config.toml
head_dim = 64
positions = "rope"
learning_rate = 0.00559
beta2 = 0.99
weight_decay = 0.073
decay_shape = "linear"
Each number is 128 + 32 x the weight over the matrix's rms, rounded and kept within 0 to 255. Layers, rows and columns count from 0. Numbers have three digits each.

# layer 3 MLP up, 1920x384, rms 0.161, rows 223-329, columns 320-383
121131130139130214184100123053115145115083148148208129145080139140106112088092088117139139114109095122123149125155126095106125092087134138092135118082089080123138139158184118212099112120157124
126151091117166087141166079076118178154059047107088154151103117255124133092113125149154151124091159056185143117153162051163080167112155128166158193027087119155090094089133106148176142133249103
140077127103172099123208173171165151066115122136125168140115117113145105084108070123186080151131139169181139099131089161026113099153141117153110130157095084203185106110164137108099088124136150
103113114148140053078137120181075126131154063179122115122143119132144123077079126130109096091113106129126106138002149121145124120103113108130093120163120121147112169145164155110136169156149221
101114100040151128079131131114150139112132169105133165093140146162134186075137123185150096114122107162113069157161153197122176159187127098084101152057129124149152160167116147103149189136136130
119134109101167055153162132098080143153116135117137095069149164120085120097124104101175129093099092167161135087095144156120148184162081217064079120109158116107159149123116167119117089157236091
145131135131134136185136092135128174106092086081130126100085033088112125167098122147123092140133094126133115083085108131126162130177166154124122171166096169154139089126125144118134139137122096
098151156152160154088129146098194140144098134127131144107099126133096105087062100048145158143071138118139151086106113186112123115142183096092095156090128122176170124121121079108134219119166183
164065092139149103157165162109130176077109131098148123127125106129163252117193110164105111053087112123104067114089098132093157118160120174148102185163126129180165155120137125142123107086100088
120158102080104126133112135120064137113140118108186152140083152102157129106149173138126138107132122131153126114098126151087091130128140134113129168100086129098148134113145132133088160115162099
121115111164114169081092114123041125110127120111118142151141133103106141141099140150097135161150143136115104171128109144163146104088218119141144136139174159142185123119145088153134140102053152
139104083099115130153113128147078192144157128147102084090112174122092121105100155113039088137113118083070140101171198119106119184071126125121139106052100101145142129089167175110136104134110128
086143113086105109121145096133166089083052121150176187177122151118070112151129169201172095180084169180167146144092138102128116136150151096105122148169096137123100139160138145157161204155082173
124134150116091169124049078206081154162118149120136132104124154102113157100087133112080230105165067126103131173133144131104187136129034178127147106096114116118121108227087107140142148147064106
135152155125149155125095110129080155098179093073142114166124096095132095135149130163105158082147154130098150145144141131166145151124112141083198083091136155203107146107155105134121106135103131
134129107068123078199104146155136189112127120235136156150132096160139173105128149088122167131120097150065097092134153156147097129107146154112169161134139110172145110223114103153122130081118127
197121029123131100148140140127164165166094093124112193133139119124104172119118119102078124089144163136157180097142119109112138091119064061142153162112076157131073101167180088103177143139122128
086132139139093057056108160151080089103099130119123126180116129098065136093130131147145154064110044160154128135170185120116160150119133097105151074115151143145110106134106095138098128131111150
135150140121147093113120152165160085176156161151094140043085105122160161166118140165147121110111155120163174125096148151143133139135161058121135122125137116093155135161093072126171149154124100
131123174106130143112175159086186076148167151149107106163151124116150127125161071131134090148111105145129175112147130152100109133123096178151176095121126083129130176130161163104096105131138128
144152100111104158081176095157128125102067131093101117145096145167081107109161066159179175063143135140115111137133166068145119109154122139139190100120094229180155126123150143177101099136134112
121127125125151182099170133128120139144069101144083087090167186148126102117100114110101133124135118088120191081077112109135160182149134148095167140138144144139174146096130080100171133134149142
170080117138087124108117115089160167110204030069172153141156122149192156149089109129107134096103106135136133123159179092144173097057141175109135080134143191084086156156151178165124102136114083
154148171119117129109162143138105164144198163146081126134138107185142139157104054130137188158123199081102119113122140141116132156107129116134130157160098152127105135119161110105124142146166185
177139093114111173077125142115170168131157128101120097154120186131158148159129127051154123083085151174155083119170086152150157117087166188078108109098113136110106118145131119174114171159128089
140122083144095119155122169129190142164158117127127156136172085145146096124164091151129124089119148138194153138169125073121134168078149092107112164060070109129144190140179129118155181211131109
098187175085195112067158148128072102176194128116096130120109095129105117114112136109109166113120185164108179065172100114172097110097069191088151086162112144152120131104084108144182139113153110
075142097122178175163101081169106088096105124142101150136133103206155110119133119149147173160136115160174178127089132136151131106138140108103129085145144165132109122107163148101051124150134141
186155127113169112086112160168073082148088074124093141111076127153116146124144173133090168097107174179132114141118098150141093138102092099099114092135163161104113087095140115126144161155113070
158124098124182137117126118136119107153048125161175144127114085190106141117145143106098089062132148143117145081181088164120089127151140140106128144111158134086122125118103157146159114168071141
147136100189148120141085112127108152158132190136138128192173107107091136158169127101079088119108168133086148088125087153101108233081156105134128106137107134080107152163122163140141155131126085
166136134156154159168092100137124132124148098116076111135068120059127194079154136140092093113108150060105179104182196125073136142113102081109129183079097118171099117183137090115113106131108151
111116169128151167199126193107125087101138110103138082181093097125113079177141080165144066168137108158157095146094114171111128136187061146127150109163157121078163090129111113119218150193144106
136070112153109168080143102135106194129132104143067078144112136087152145169140142048166110115088100161168098126150100088100162151127094156131126108099117124114158160156164102130111097161152130
174159200160078141138124115147099150128179151128163122170105146086137089104164152117149110137075181135121077131095118163163105120112099129186088149073043196093123113132119128124115173150153080
112091166157196163189160136115091019117109131095073142215143157077145121090192100162079098066110183106173111140133161185091140131083117134073164123164203173174157162100153150136169133111158144
102110128072157130119150134150095101098176133151129103078132164090128125160129119141074139109129165142127150153162146114104177098125112167158127145126117081142113144155085151111129087110087133
217093114123114095122172130164126150150107157089110116171093187152145139131104134118151068142113135133123114123088247146130125153107165159128132185107134194107106116106128118116133154111116094
129184121157150112136153148151165127125155104171147122132121088147146160055113175119203079155163140120169138155161118170093122113056132235148104118134092146113162086124159102113126125112176058
110135124093154113153097153129145146174107142166156109129120123132125140111147051159141155105097130149080116135154150127144097100180142171118157056160138166102162106123101133156164148128130149
132112112121141115134088143082132153148133148151134191112158119109136100082187119132123111067121116115149087112122098064183149103164124098065161086130109104136166134156123133126088095122121109
152106078099183106090162131078154100109115172180140157115132116116061130103087129216156139209101155114116172155132171120133068214187100131167152117144185099189192132126154092096105133147153168
084234134150186131113144148096169159084145114091088133126154108149110155138052153138146129045188142140112152114131084116163045056127146159130110139165102119159096087164101061093136105150120114
118140106108146094132151122106127101117146158121066154175109160096101098078089131146136162052081102153110147115125144143136149098122116162099113126169127201093106095142183084162153151128090143
075100181144088078122126111166114118146091187184113148166151127152127159125097106152136189104143154093175149127140115164138137145143060114125141074111146154150088134141169184171136110090130117
133124142102136125148130216151141134104149136144197145151128160057098086183088145189091111182159147156118148108133199178099090148140184098122144147110139160122136155150117079127111165134169145
134125119104117139085156165108135139151134143084059112146109133126073115094081103139130193113101151140154089159126117085195128116116134083148160112143125107140143151130159122100124156072097115
098160150105130159093127145140191210096130128138136107153147142146137102078158118145105120084096177104165193097150123090110132119171120170131201106079111106138111131173159158189138146181132193
134133182125143146085067126122152140152139223109130139082115057152174108129076131147101122115155125090149130108132103127082168115090193151052158161178178159099063135092120150089235210165111145
091139188098136168121107030186102131139104118146126163134090117118169123082143104180132119109149154142161186119151123158067140179142100136121172121049079119155169102191143060123093113118148141
160150096140127069127092073081113184162148107120151137128091101187153140102128099143082165130112094103144179032143120108193118135126137084107095124059096096181155079125129180164124144165113137
108119160075124104146108164166092152135141135160094125099156127146138164125146122142098144102151087078138177134149064166106117129099143086159140098132112163114146148141132149152115108146141141
142109128126150091122159109118129071112079091117113183032104198185136101088137149119147147167169129118120097073129105086096153095174080142144113167178141116102116175151191103141111113100104096
173121154106057171150179132131136068125083225111119125134126161132090127064143114136141043158094136075177085127138119141178123159134150152174107163161074166164091109199117154148125147108098084
055143098147119135137089145108110183134151113188135110068148128129201168090175060103104129079145101085124150127172113160163142112113089182117105157139121173149072141152105122134068171135175151
083181130144160147121115129131166106094129122130157110122125187126167137140175117117119136128126117147142157054116126080146177126166156108093094119139152122181067131142114112115123128100122091
185124109138078107143090174140116111129156107173104105122121152127093149169172111131129152073088113119112164099121094120096095140170167090147120126143127141104112101166145111234178112154118114
103069136123126157113068153137134167127091074172103142135103131137104139113120181110114131180113080126192158139098078100147104123158129217093118123082096100203087121166177129134132179111139072
148060166119124124153111147177126110130117071140179210173150105098166180151087146111119126062138151114128143131175162121132077156083127151119126175077130120120109158104125121108073190062205112
120135101131135147161114132113096158091140147133165085115134143159126101110138112155116106160117139109175102078118152132112119114139091096094107086122099098180122138168155144102163151124138137
096114120089075142139101139099124145117124103163088151130096117121190076064114110101123153102151130094149124132144132148028167135095171119138127145099160142134022151109131107140104185105113113
104085086143172117130114144083053127148064098106166087152123187197141148081145112122131124142071114119087080098107143084141122140066103127112154163113108163088103110159158181112105090154138086
087143158111150154101153133132071114050133116136143176174130129154131125102167124099129123119152107133182130091152163085111132116115140114071141126108179178155161138170145093111114114157134165
123157116119154134118158131166111158124143158104102154092124086148132145137137098129142170155054155150107106103149098090152123170175072183126110123142085131156120193143078110140162100135166138
135134135080136125125135132173187147123123155164129125118124133189184119099125131204112106075114121131126119122145164118142081152161161112121107101069103115161135125102148105142116096041171140
158137207162137113126164180160107155175113126098093113161155143167126146171131090100156102101122100112129154131145112092089095129064163112107174166158099155146187151108096106096078093118142135
115142065073126111129146134112085132083111073123097124147104155102091107140092170128102116121138108122100130155122170133097087143156078162059063132165153118119155131124171123114120128159195191
104100153102104149087105072154076144156071101096086104108090132097098106144132140123106104165157161107052156043127161092069124109155122119120086159103119102176147160141147097118139117094183133
091109059096205133076151128083222166164052130147119086156152151138146174099131132123123090131103119072115122130100144105148121184123092140149129061114152093161062094102157092241110146128182157
149121164123210144103120102137088127061030114065131167074148141144161087095142112089078120187112169132100102144138117075051098117150120102074134086158142179184142147155133082142124078144144173
142091090186143173130120126170089106111144096156109141135119101123095147152144097135103112092082169215155181118175136147120031121111107141069106154173080041104136193145106104126114155194107153
113194150141068107079165162187126122099129129154107141104146065124128113170051095086111116181155169147127118134105089083137156163106130176125133164145161131148115102127132077106182120160101153
123041113137129182127110167115100201138139077130160097122144138190094133154105161112171100090149132129116096066127120149109082090113120102121083093111137112127110143159162118133152181157139117
110116092041097134158117140147072147130168163123140203167148119150101167076095099117147131115065129147138126082085115134163154158101116120152159152102129122161130178162108096093070153180207096
107153120147152145163138155107137099093161199104108186110069119094104152155191166137082099146111155103126117178159187076059153154134132148131098164144194169150087216089162143149119131114093115
163182119095101190147140146101103177125118221201132082149132084086096149171150115132128078122132133124090135138174124103104163127113127184082131101174127143151155147097120165160133125161168081
103121117100165094151143101137050129128093127109145086128114130136094118165135097166182130095145100166117102164088125100127109077091087138167132089130101095134106154110111161125166105136160098
129094124107110188080082081143108105171099118065189119126125101148139087115065104190147078100135114153157043164129166106136124185138146108199115171112146113157161126170111125156170079081137159
140158128170141083164078104140121138152103128160107094193163078189069112110142083090091120190068119136161148087129095181137094141101118127114104136200138128118150140141097107123130154120114138
099148101168138126146131100120142156108114137132108161122203147107120097155161157064069137127115102118137078155157100147114108155176119177109129115115094156136123104164114098079108147145147146
112121137181130147143152085133105148144116146165081117113121059126117157096153116115128147159057170107195149169088112126081103174115121167089149103181117140097156102147131120099118142168141095
113114157122034113116066159054103114131099094082236149195136142131117089092105113137142095123133133091145194167124082174096118150035102114134140176146134140113155045118137179109169167160132132
127144081125116093146142118098124159138118116128106146104141133144156122141138044134096132158133129092117117117062104180111125094103098112115142106105126111102122160122104134180134169125154146
173098164141123110144105153103110128145177066134144152115067117163129111160110138092155168104125107150111127095164134141114147169157122087092158069118126181106111067177114161103108210197097090
095124147112152089120106119185181153166107120204169157115154101158141155123130151178103133169115158114162141093165136141093142132139109104120105095071103142087156080138111146131101074052089092
162086125058117193168147131203164163121171143075108171115140061138086152143194111094141093092128163152124112137154157162138192152119158139154084119152135101084133081141092080165144041092130106
139143108159135148129143130144129099156189088150107117114118165096183136129149139124120103139148091070110071155103211154162166174164166121164158137186144148154192117096128137084096151123138149
179109082109157123123122112126128115115110113121113121123154132141097171120170122181116145133123105154172187068127192095160111116124152155100118100104097182158033117139199134138154120113182147
089113101091121178145110085130175126124172089099170149110077111157131080162114202113102125089058094191121079144076147142117177156151154135138189157086161088096120125140090125119115136153075177
126158098145199140162201134141097110182112151141158119149134091177146132148135170147115147078114132110109167128147121120138113151181122182115090143125046125103175125075084114131132182229147063
081125092161078132186144092140158154177128123144137099159091181185177121109171123142062142197104130125091139124058168134087103121118136127160067111180130116166187073125150113162112130120120180
158121071084115145100110139120073110122185149118111072099100071124171143171114100145109073086071051093156122115112125163129114148158144118095126127121129171113091132104145111076130137132117149
126152118119085154111139114093143214116097082170195135083106115151133105089120141128106083140163165096139151154098176074119133142134167142099096176115142140120085133122149062115153140106082153
100101146172117145147133065130118154104099093106079122110146154135143113150119068090123146156100111134137172156133118164097112086136155109138113138109168121094147128174188158160080065154121124
176100161146175121160121122057091200103177174166114152127185175139097110139099111110120098112144094175186135125118144151117125080100111113070063144211156140184087126089100115003113132114127152
090173086142135091138142074135158160130146126107086134113141124182093175125113138143134141190120153080061090087125143166115091158125156124132085104096044165198169114113098121110115138160213163
129120118117105150138110117078156088152116149188148146144152174113117178094127149106105182136170162170124084176142118142157129108144152126113156139131081096148122081129175099133106122121125086
134156098072088132187111112128121122094104125162173129143073067137091135134130196169121142101062094102178078109157109114145156125112170065058127140166130093196117169144166080174134218123177162
147115093157140147130143144123145170113123074129176088104095109162138146194139101169139093103113161142179126118108118121124079105118127138115081119224144134201113160158118167118089068143126085
119100104175179113131078153090102126140140121117097106179133140102116161135118076192100105153122145183222140174129164091139167213125179122111192138130086155161110086155140132097138095153179170
130131127140128144059128101116101122126134155130145156106107190094101143100139147217155160156091103139113095139158155139151134164138163136135138160103100139125138110090087126068154106168152157
130111122145171111100190182144112094123142161121166135143165102143142202115177126111133080106074159172134118136142108068111107098097109148133111162104091118163129167091104119125022151132183118
134147134139160157152131137122184213181096112128113184126114204119193201104108143070134103064163144171167112127085180085107060150180152111055188120137137115115111132166088156096157103095123117
073164121171118110140135179101063130085105150176148126144127131116136082140162114086103198183139158078147154145165161135185127176132138123122109154095115134126159131097116169125132149092203072
162130143152123096104197094117086113175074126059160127127167145127164144072123168191076118115066160127111190116177167122180117144150106136092163190190143067093092074090132122141184144133114127
106112137119145109162120133120138070120096168165098102080177035079133136148152123106108138023118096182128137108139129134105180143140106075057076129108144116101208072196157136128253122120177066
144204103106124125154128119093191139114147136160132180109114109181169246135104177126154134145106182145102112095151065106123174125175127145132128110176120140162113079096143136105156096169119152
# layer 3 MLP down (transposed), 1920x384, rms 0.149, rows 223-329, columns 320-383
147126158128096123116109137147113097130133106080144103124179124126122138172112160110084116121134158115176168128075081192118136129145151212154081116176123093114122110077107137106163126131179116
124153151169121100210116102130142080093142076112160123189082146146183095070047046068150198201169108171136094161134125180156112122036043150142085203074111140165084078120110057127070064130156164
136144138099053106160153139172181093124101076147079128116147166119105064099130130112125103135160156091108084126118175127081173177186052186107115162099243174144188241146102140220120157041125110
097100109113075131118116150149098108132137179123144082124113137112113121104100113136110137108124086137101175166152116074129148111141141163083101089086146093137138116121162152146195113124122170
093152147085093141125100107136139147092142099178092161077155211116090103112080077117145116104117154143136133119137069126097159154162108051184110128136142139102084164137127147126125137136097114
101151139122073150145079131147141133098160078160104118166161142093142161172139157164126120137141143103112053139133097127166088143152146109175158131138144110117125135135110154112078203109121112
148153027156144107202175143137138113150173118124159121113127124119169150157137155091153112163190155148105106106088159097145188173140152143119207194108191094075159144104088100172062164091144111
065136143138045120144110156116094143088144169129134187138099156088147086137179147137103121123139181131129130096116182070131126078063113149128054113103145166162133178113131141145111154093105089
110205137107137105104139122148118166191058136099100121140126150150080147161098103125169106139117185128131190108186101141167116097140142091157192121112241159101117137142100123077144154109109133
152089115118143166158092112093136162132110114134117096131125118097091156138119108125156200185153128102130136165097101159154074096135102120157133100142170077142132147095136139101158126122116192
103133136143114178113080204130142146127150145161156097140085096122145123113143092124143166113119178131151161098115166125092164127180084118138141144115093125125163174127093100089114088118158109
113121139118147074077135117088118167156115129091151114094053125118097083111119123127120096135121164101125124168124123120134166141144138145114154132178131101113176138055171102134162125120155081
134169145147126157162155139108099165170185146031140117048177127122127064136117117126136066150119121090175096121194174121106116152094116125146110163073196107072160165152139113113137129148124120
080154096138103112092117094174223162128138110116156157098150028068137086106180136078091125109186146150156055100182121074126090179087143110094160110117075083197203091155098150116116116181132175
162124140155123094097115147139082100164070153164135129149122139120118151159105164124149130131090097099172164122145138103066106082104164093166104157095104104075122119128102165111138121118133165
110105131113089125115082119145092150085104093061142145153138158124138169148138155069088123148131190117081184101155118177159125142158106094112112114134134112094177106107205078155081102215203102
130152108098128158138084102117097126130114149159036100133183146105107110064189183101231087117135095176095122166170152147208143139115144107180144187120119094157122136117147111135136127138154130
139114080149165173138135075144143165126132141140150129116122141148178141075152134050101092118125127079173147128109054088098211105139151130148080152164106143116146128111109141186112100137156106
128124092105230108109137103186144072091125111212137141118135130107178076164160130131146139146131171145144109100103072126125075091101166150155097090194114089125114132147141158100207152133083106
182146114082158150124108111145104170098136097133144111142119169172142152140145153132126142129197107151113116117128081122143152110136176076128107196083147143086139132145124114125122168142179145
135083151133121155118075122131155152152171180132165146117196120116104113126100132055125132212155102140103151149162162125157153154127108198120071151128108075136128112118147133111116122149170153
158114156111168118116040122078165110153125170140155109179138140157121148146182135140098128138107113155140126186153119176075137091092133086134058111147135144116125111143112131095079128102085139
146135077114177160126143169059135137160111190034076130109104155115087094127086088156108185116143167111140121131092110098147115128130086124148085154085107135129134085160152116109104076144139124
119113116110160150138140081134110101122097093087116093092105104140127100107118159192121128147108121153127121129124195144132111136133140138114180119077144109127114138108092144151160157068142085
173095143139119063176153061136107176156117134193143165137163110090126091159145124134199074180132145141142143132126206157065066141136176145163155140123165178087119164142126190117102153126152112
049121097116101117156100155136133115105104150102128146134088121130124129143120092159140175103105150083094111112068117161199099106153167107143086125136127159078092125099137092160148136077122151
119132139083180107085098227148134129053073081147148052131108129096131149106139151128132091135162213208118107145162105136178145152149107144156092119081120108110086137112136168104122097106163107
153143131117099136153119151144083142145080107102089149072099086111109137160132113126066116110138120087159076131130162111156139174148152131193107121126101130142099126128134082119135164161151132
105129116121092130141118158075163132116200082093178146203147170190171132149179112140164178138153126141165171078090111145151107063160114082075172159142187145087109153136151096174122098116158093
149102092132152161129104212167066089117132177127149085129154153109144121142091113117175128235134097146154129131133135145103075084132097098110172160179119139085141084165163104121135076109095206
111174156088118123095131089115239136098110128186127101134109176143149123192096155157166098178100089195076143184128177099042134110057144142183123040124207185124110063107121114180110121202086159
121085139147133108181160134143155082139074158178098134120143093227184098179071141164176116112122133136133150126127155147116098129159136080190092090098077155122106036102143126132139092152104095
072130096060120093110146102142137177176050127143066140026166107150161137092095118067127132118126124077108105154100100135128070134117126141132136132117108132152143097101085183090106166075095139
121093176118110089112129175107141089074135153083153161104142171114132143111136187170080150108164117155160111168130134164100138044116162089173140098147119134118108150133113114128115111161135167
135089065161141126155107156144123067066100151137127105162102114150099179168126142157136120154133080155112105130156148128151128072131131151075127125170166138210148104072150110087120103099147143
142096151161099128049137151123130169112180132128182135154123065145154132110119109072093121195111060161134166130169157085124140163131065139064076123154073138181092120139140118100107121114152183
207140094140186139107185175115111148149112107134156142107163156130129142160173051120114127075107106123108169137148155111120127123099132137079131164157080122140121130141151127172115079055127074
060115166120102109131145141132123149130140108138143135107150130141105135050100111145131162096132164098082143084165105118144158074132138166138120157138139098172174107162168115136130120155097113
180143136159103060152147090138147118131181174067138125137152170103079192109109119188159160098109115074123123167091122154087130107183141139096149097150152103123141137094138109143140106125124168
132142132194089165106147119134108121097150108135093164110163187124123145101096152087088150185147130128126115156069096135148115160090120123176137111127120075156115171118104120145065148133101146
120117177059081092102120115189078154129125090125156089200099185105134124118068144137141101143140100106128153150119206120092112152136152124210114125119154157123098133105126093116132113104129161
108113075172145099176103193137181128120120116122144117128105096115121141163106099048154123104125100169115131090135095155109149078115127141068122155135123096036143155159094126133102164075186123
072150107085099145135098133146154170156115156096109132081139131139082138144158116110132113092142191083078091092102072197155183087097121144163079110146070107057102166120122172125138149095146121
118134084177136090097175150162155121205101161109132156133097107155189150205137120151053179087187138060098206133112132164120079109081202151150122094126204076122170082125141143172117161098102127
215131142126096116076139040191091115127194128152109079155090123145132127183130162116151143096126171062081117085130092163126131195146131095143118077114147120159135186112122122166134122145174091
176097149086136137120101149169122074148091137153182084086098087105184151116107224082139127141116068108166099101139138119135059107099174125098090173100147194112113075085166100104122129142154096
091083130113154105158104104087154116074128120105169075121114111156218117144100194133144136123113081057148144148091147117103148111156088130123140102114162105126115163158098110117130116154082100
218137121135174140157091060145130166087162107146164115173158168103125083151116164152149141118140115143187125140103166189167155076107096175123119077151050123127169154111135039097125046110121068
155144086152121091175182118135115122114110111141138114177107173154064145098098151144199126165149154124128129128109137084106093053096167114139083146161127169099153098118112152136142110098148141
116090116119133093161130162104117130101133118081146136136162142118104135167133215094129125122102085112178109169131118117109107074093166188104172100139122057106154152109165119083115077116129105
130133145095093161121146137138154166123167164133127073165110151109138142122065099143128130108072136154093075143149124071120121146136128131128098081187132161090109130128161036192086121159165099
140099118112089157158160125109113156108198123148122097127098150132118113109149123110160136180113186147112090165091148151111094092153161192142051150153126107133156139083164100118155134090090137
110106147165079140080145162143150100141102136136115094096119144164076141120108109052098107187145107114129126178091141138116090118133121129144109124131105043152131141115137156165150074144086146
110120087122117098095117129114150069168183129115116137133089081153065180178102129107119136127184083141090118104083062089132096100133161140109168104119110112174121122098142112104134095110107128
123130082115117111175135097132090108134169116088169058088128145087111143139157159205081073176148113154177138083142157131183147151115232148120048108053153205164126146105090138106110119195113094
182092086144112089113090113138175133137139158166133111111146124110148121185120106143109139077110072101122119119163115093114126128145076138127199114142114133131117083117152163117101157198130109
073128160132121107116174126133140079057093094089182147100141079078093145123187075169143102112160134121100138096100167161126148090077097108108100098089158115111121118150145168090140112108141072
148107120123073223184134185172116099175117088134156150158061139142126128121083123126110161163126205116174160101203133085066176114135129113164134081036091122085153132135163101196103163112126236
084106132106116124146128122093165086141136121177117079062071082161111096115094163161130134122074169115126135134097149137095192108139101092190145074155135141097153146154113109130157112162119139
132137203179103095120133147105109116139146061079079162162123130164145133111145146151122128131140145154113142133147150138112154125114091152121177143151124176067115118137157170101126135115127136
087083109121080120090147160077153185128131118149171146117163100154112201187174158141082168165148125114183131121074088075049108122224109136128121126123104144084120080085023119137181101110078081
136138118106118157161152111133179124126137091143101114128161096139144135188110094157225123129131117165143129118163063147098117192189132117157126131158157140138152109110128125136140162173162123
117135121146107132133113118149112183112169101098110114057115126146100139166149129180136113110121138203097153175194131144110128172150121147166102143163083093119122117110115179148126178162134077
130153063093096094116186128114107137082136184125134135152131199085200129141122181113129148088060081085132124168145108102110113107149111087145132082088155070106102172168131145163150120134083120
133168096139118157120174156159119144159133140129188120175153100056112092194149127121152124156127167195156140117141124127157102120122164154059162133151173119087153196113066108171151118145080127
093130096154122124124124186099123138160102148134091117130148137112114129117107112107089145155141133119142095156107099129145124139113078135116095090135124138141103098185168129140130122134127166
077155099133123077182099143115149135127127062120094128108112137162106117106133129097128164160111130150115146113140140097058117173126178112198123105087124097111161175151150104111106108042114102
136161106138137097127174169150121160112194097159150154105178148164089134083144120126160156116092116149137144119164132185157145112167130131124171118115124162091141122126109089162134086094077053
144104144099150160110077125146116089109132103117176134095141112195159082125145129125196100075092105123115118090123088138108145101146101131146181105072189163126153128134169118050089101128155131
157128207150135148133150156111098119094121192134113045160176099041124029087112098153116094148152088127071127137079183099164122116159105121120130187133100134107093112167135076165134109141064143
097074127088135135112062179155110125170158159100171093137084166095131062100129059076145193152220130149129080130117179195158149130087103176085077153165164137162141147109163126138127108108141117
146103168101136120110143114069077146141087108158058125138059100092083128148098147090138133126148190111180127056135168075172187058144181068150126154219192110096121128166093128096176143166181103
181110150097165118088130115079079076054167163105135149174133129168213112092144093139123080158102141132128076168170167125177116149116135152054134092114139104173163138078162175118129124132114107
101186143138118094065101123127140147138088152118118114135118091120125121135134150156077107098112114097146122140147126090100187112119138151102104126146112166122110123141132175153170100132115145
123144135088112098118077127091092112168113117153144129139130114174090129121111094125114137141168193080169086120115139174158149149117147099171120105105111132110132136108103137124138159136149080
115158117143150087144168110141164136056131029105143134130144117189150169110085122163118161186099120104153093150058135161126145093172105159131135178077173072144141096129056105092122150164086134
072132093112112151148092129150188144182147112076211094128157149157140116116125142085124159167139097095175161088117151133120110145132132142084121171150204093157162092122132151105081175203061108
180161201194195085135140166131116160094158112218138122149140145117169164094148151133102162146136115173103164129113178125129162124113172105156081188068169124127095129124171090140108062088106116
143119156105143132057160131135135095100124128165106171135136142122123112135150171150098074071170141085193162122166150118135155069114095090146100133115135189080124125147139084060133088158156157
077129166139154125108126149094162121160094182102134150099063140119105087133166065094178079093177128093157132101159163129191151140117156110091101138139158163123154167085135127194140084103114113
079155208112134112136154131149177110108158065113141091150135200107148116127097114151112100106101147099159156116150099121116159157135135107119145136092089154100116129195088115137171130071074124
129128142114113135146162127174147127108106156073164123147123099113144164097112077174150137116173039154109123131196155089165112158067147173119083151060080080100122111098121150085163078082139162
171175145115081162153118092135113177040124156156158113091154108170099117093092120152212110140145170135106087124177106135118147120174164065151084092116161092145111130118087174062114082103136162
095134082125148102207110133173122157079131151177096074125157087116108117025141075190105129165083099207084137132130168132131125118159104120132106112149092122122170183105108135129101109075151143
136152128123131165077086136123126200112155161086088114120111137081129120083069100115152120141177123164093112135126069172186152150098142140174107149171091126150064184145131141135158119139167126
144163133154149105032158101105121121129102143143119138123130164129072164109078102144120093187140174095106121104097122055175099122096141083128122146146136120131102140059153157127107169142125175
127094130050118106061096092178134141083122102164159152119119145081147141163159157150138175084153156118132129114103145161139113132121120175123077169120108126108130157140165148162162137134119143
187190109115140094142129119150173165119127138149129155129115091108137120077068141083141145088086148121064070138143136116124128127127119109181172177099121115154121110133141119136117149115124127
114101061105173111171116125153156152073109118130095128089104099173156173131157142157156131154103175115174117115067155059048147132124150095197112110182083059075146150109129176133179153117140091
138068108165143196145158141186147159109166122145205130144107131115131114209107147089184129079141101103143132148100115125138165197153102096095151155121124081127154133163149141114139130142121131
109144174140090134120119104099116103056105073163095105110165108136139115119149071108125100111159121157162114166147073147119110188128154079088200113097121125169112144134147160104140113144154082
094166136138125133136119151149148147107140100123115153130118140118067110084166164124171165094200113127099121137132135113127162104104121122161137136178142105138145120091113155157104109120146094
115148139154102144179134111173133124158140100139101110146159175095096192162126083133086128179152082130081150151151123135161127148162110080097185148120099113159163134098109172108123087123128097
099104151151131118159155166170108107121118141113241136134084091095111119153138143128170149081140133142126112111136137154138135142103109112098119063088170126168102080137126168136135145097102151
058115114112108107152106150106099117161153110099087123112093139142101144114135111131175167143108157127130107141108107146101140166130120130151119133120110117060146159096145130155119131094135141
177091170142138143108126135140136122117141132145110121167114128089125092119060116064125104104138086141150173143158141129147137133121122152136098163148197174151078127130111149123194166108129085
097102138167123123121142090217142119134201116123089145134159110116146146114090095125182187084138114102137113162106162152148130181110147145174130134084089089103110133108096117089133091132164129
091083106145163130146162146086107154082123153133095164104175128154102171108124117053148131203113135138120127132057188133138107105099144100163182126100117155115145106126124121135023135097094166
150113133121159135105103121158133173139115119139105206129122105131184109098131173095000134105137162103111113157161144090120129173065087132156086112115082182151140113106052145135087121099120077
121184097099142128130131167093149099161126110131128105133133167111080113130150134129120126111146110158143053121116107139125071123159121059183144022100120151127113101138114093151142108130088104
165091124111157114131109090164061136122188128122155141130145081196095165144141125115120145118140133082108099105134162106132158121127143069167124133117129147110190105108108114169107111098162142
125157113091095135190106103094113092083087139127134120120140154084152136102160119125222084079075139137127127196106117204075101122164137150142181086185187132099122146115111201120167133114116089
191091095154079089145102099164131096158115161134120165068168116109108095144084101176174067126110081147042141115113122110127140172131124164179148142121166109023119108114128098201186191119097091
152171103177109152071173155148176123113103090153188104095096132085079121206085139122069132099147054145199096115151148092151121150093171129098143079103136106115074116172128109098123135160127149
171152124131205140111124105193129113129118129218140109100103178095112100094150149065154172098105120101108096166220099115104168109094078049175154107087150145113115067139176104107159119132118195
179125158085100102129172097062112202152096109127089121204044156151168105122148180125082114180135117162122138181167177107126121097166110146121221109059159114167149142141113163132113160141187173
155092163104120128116083148139158085128121135109113089149124167183176110145124170081124113138087074139177118131179091140191077121112109134058056119123144131155166072090178137087100135134164084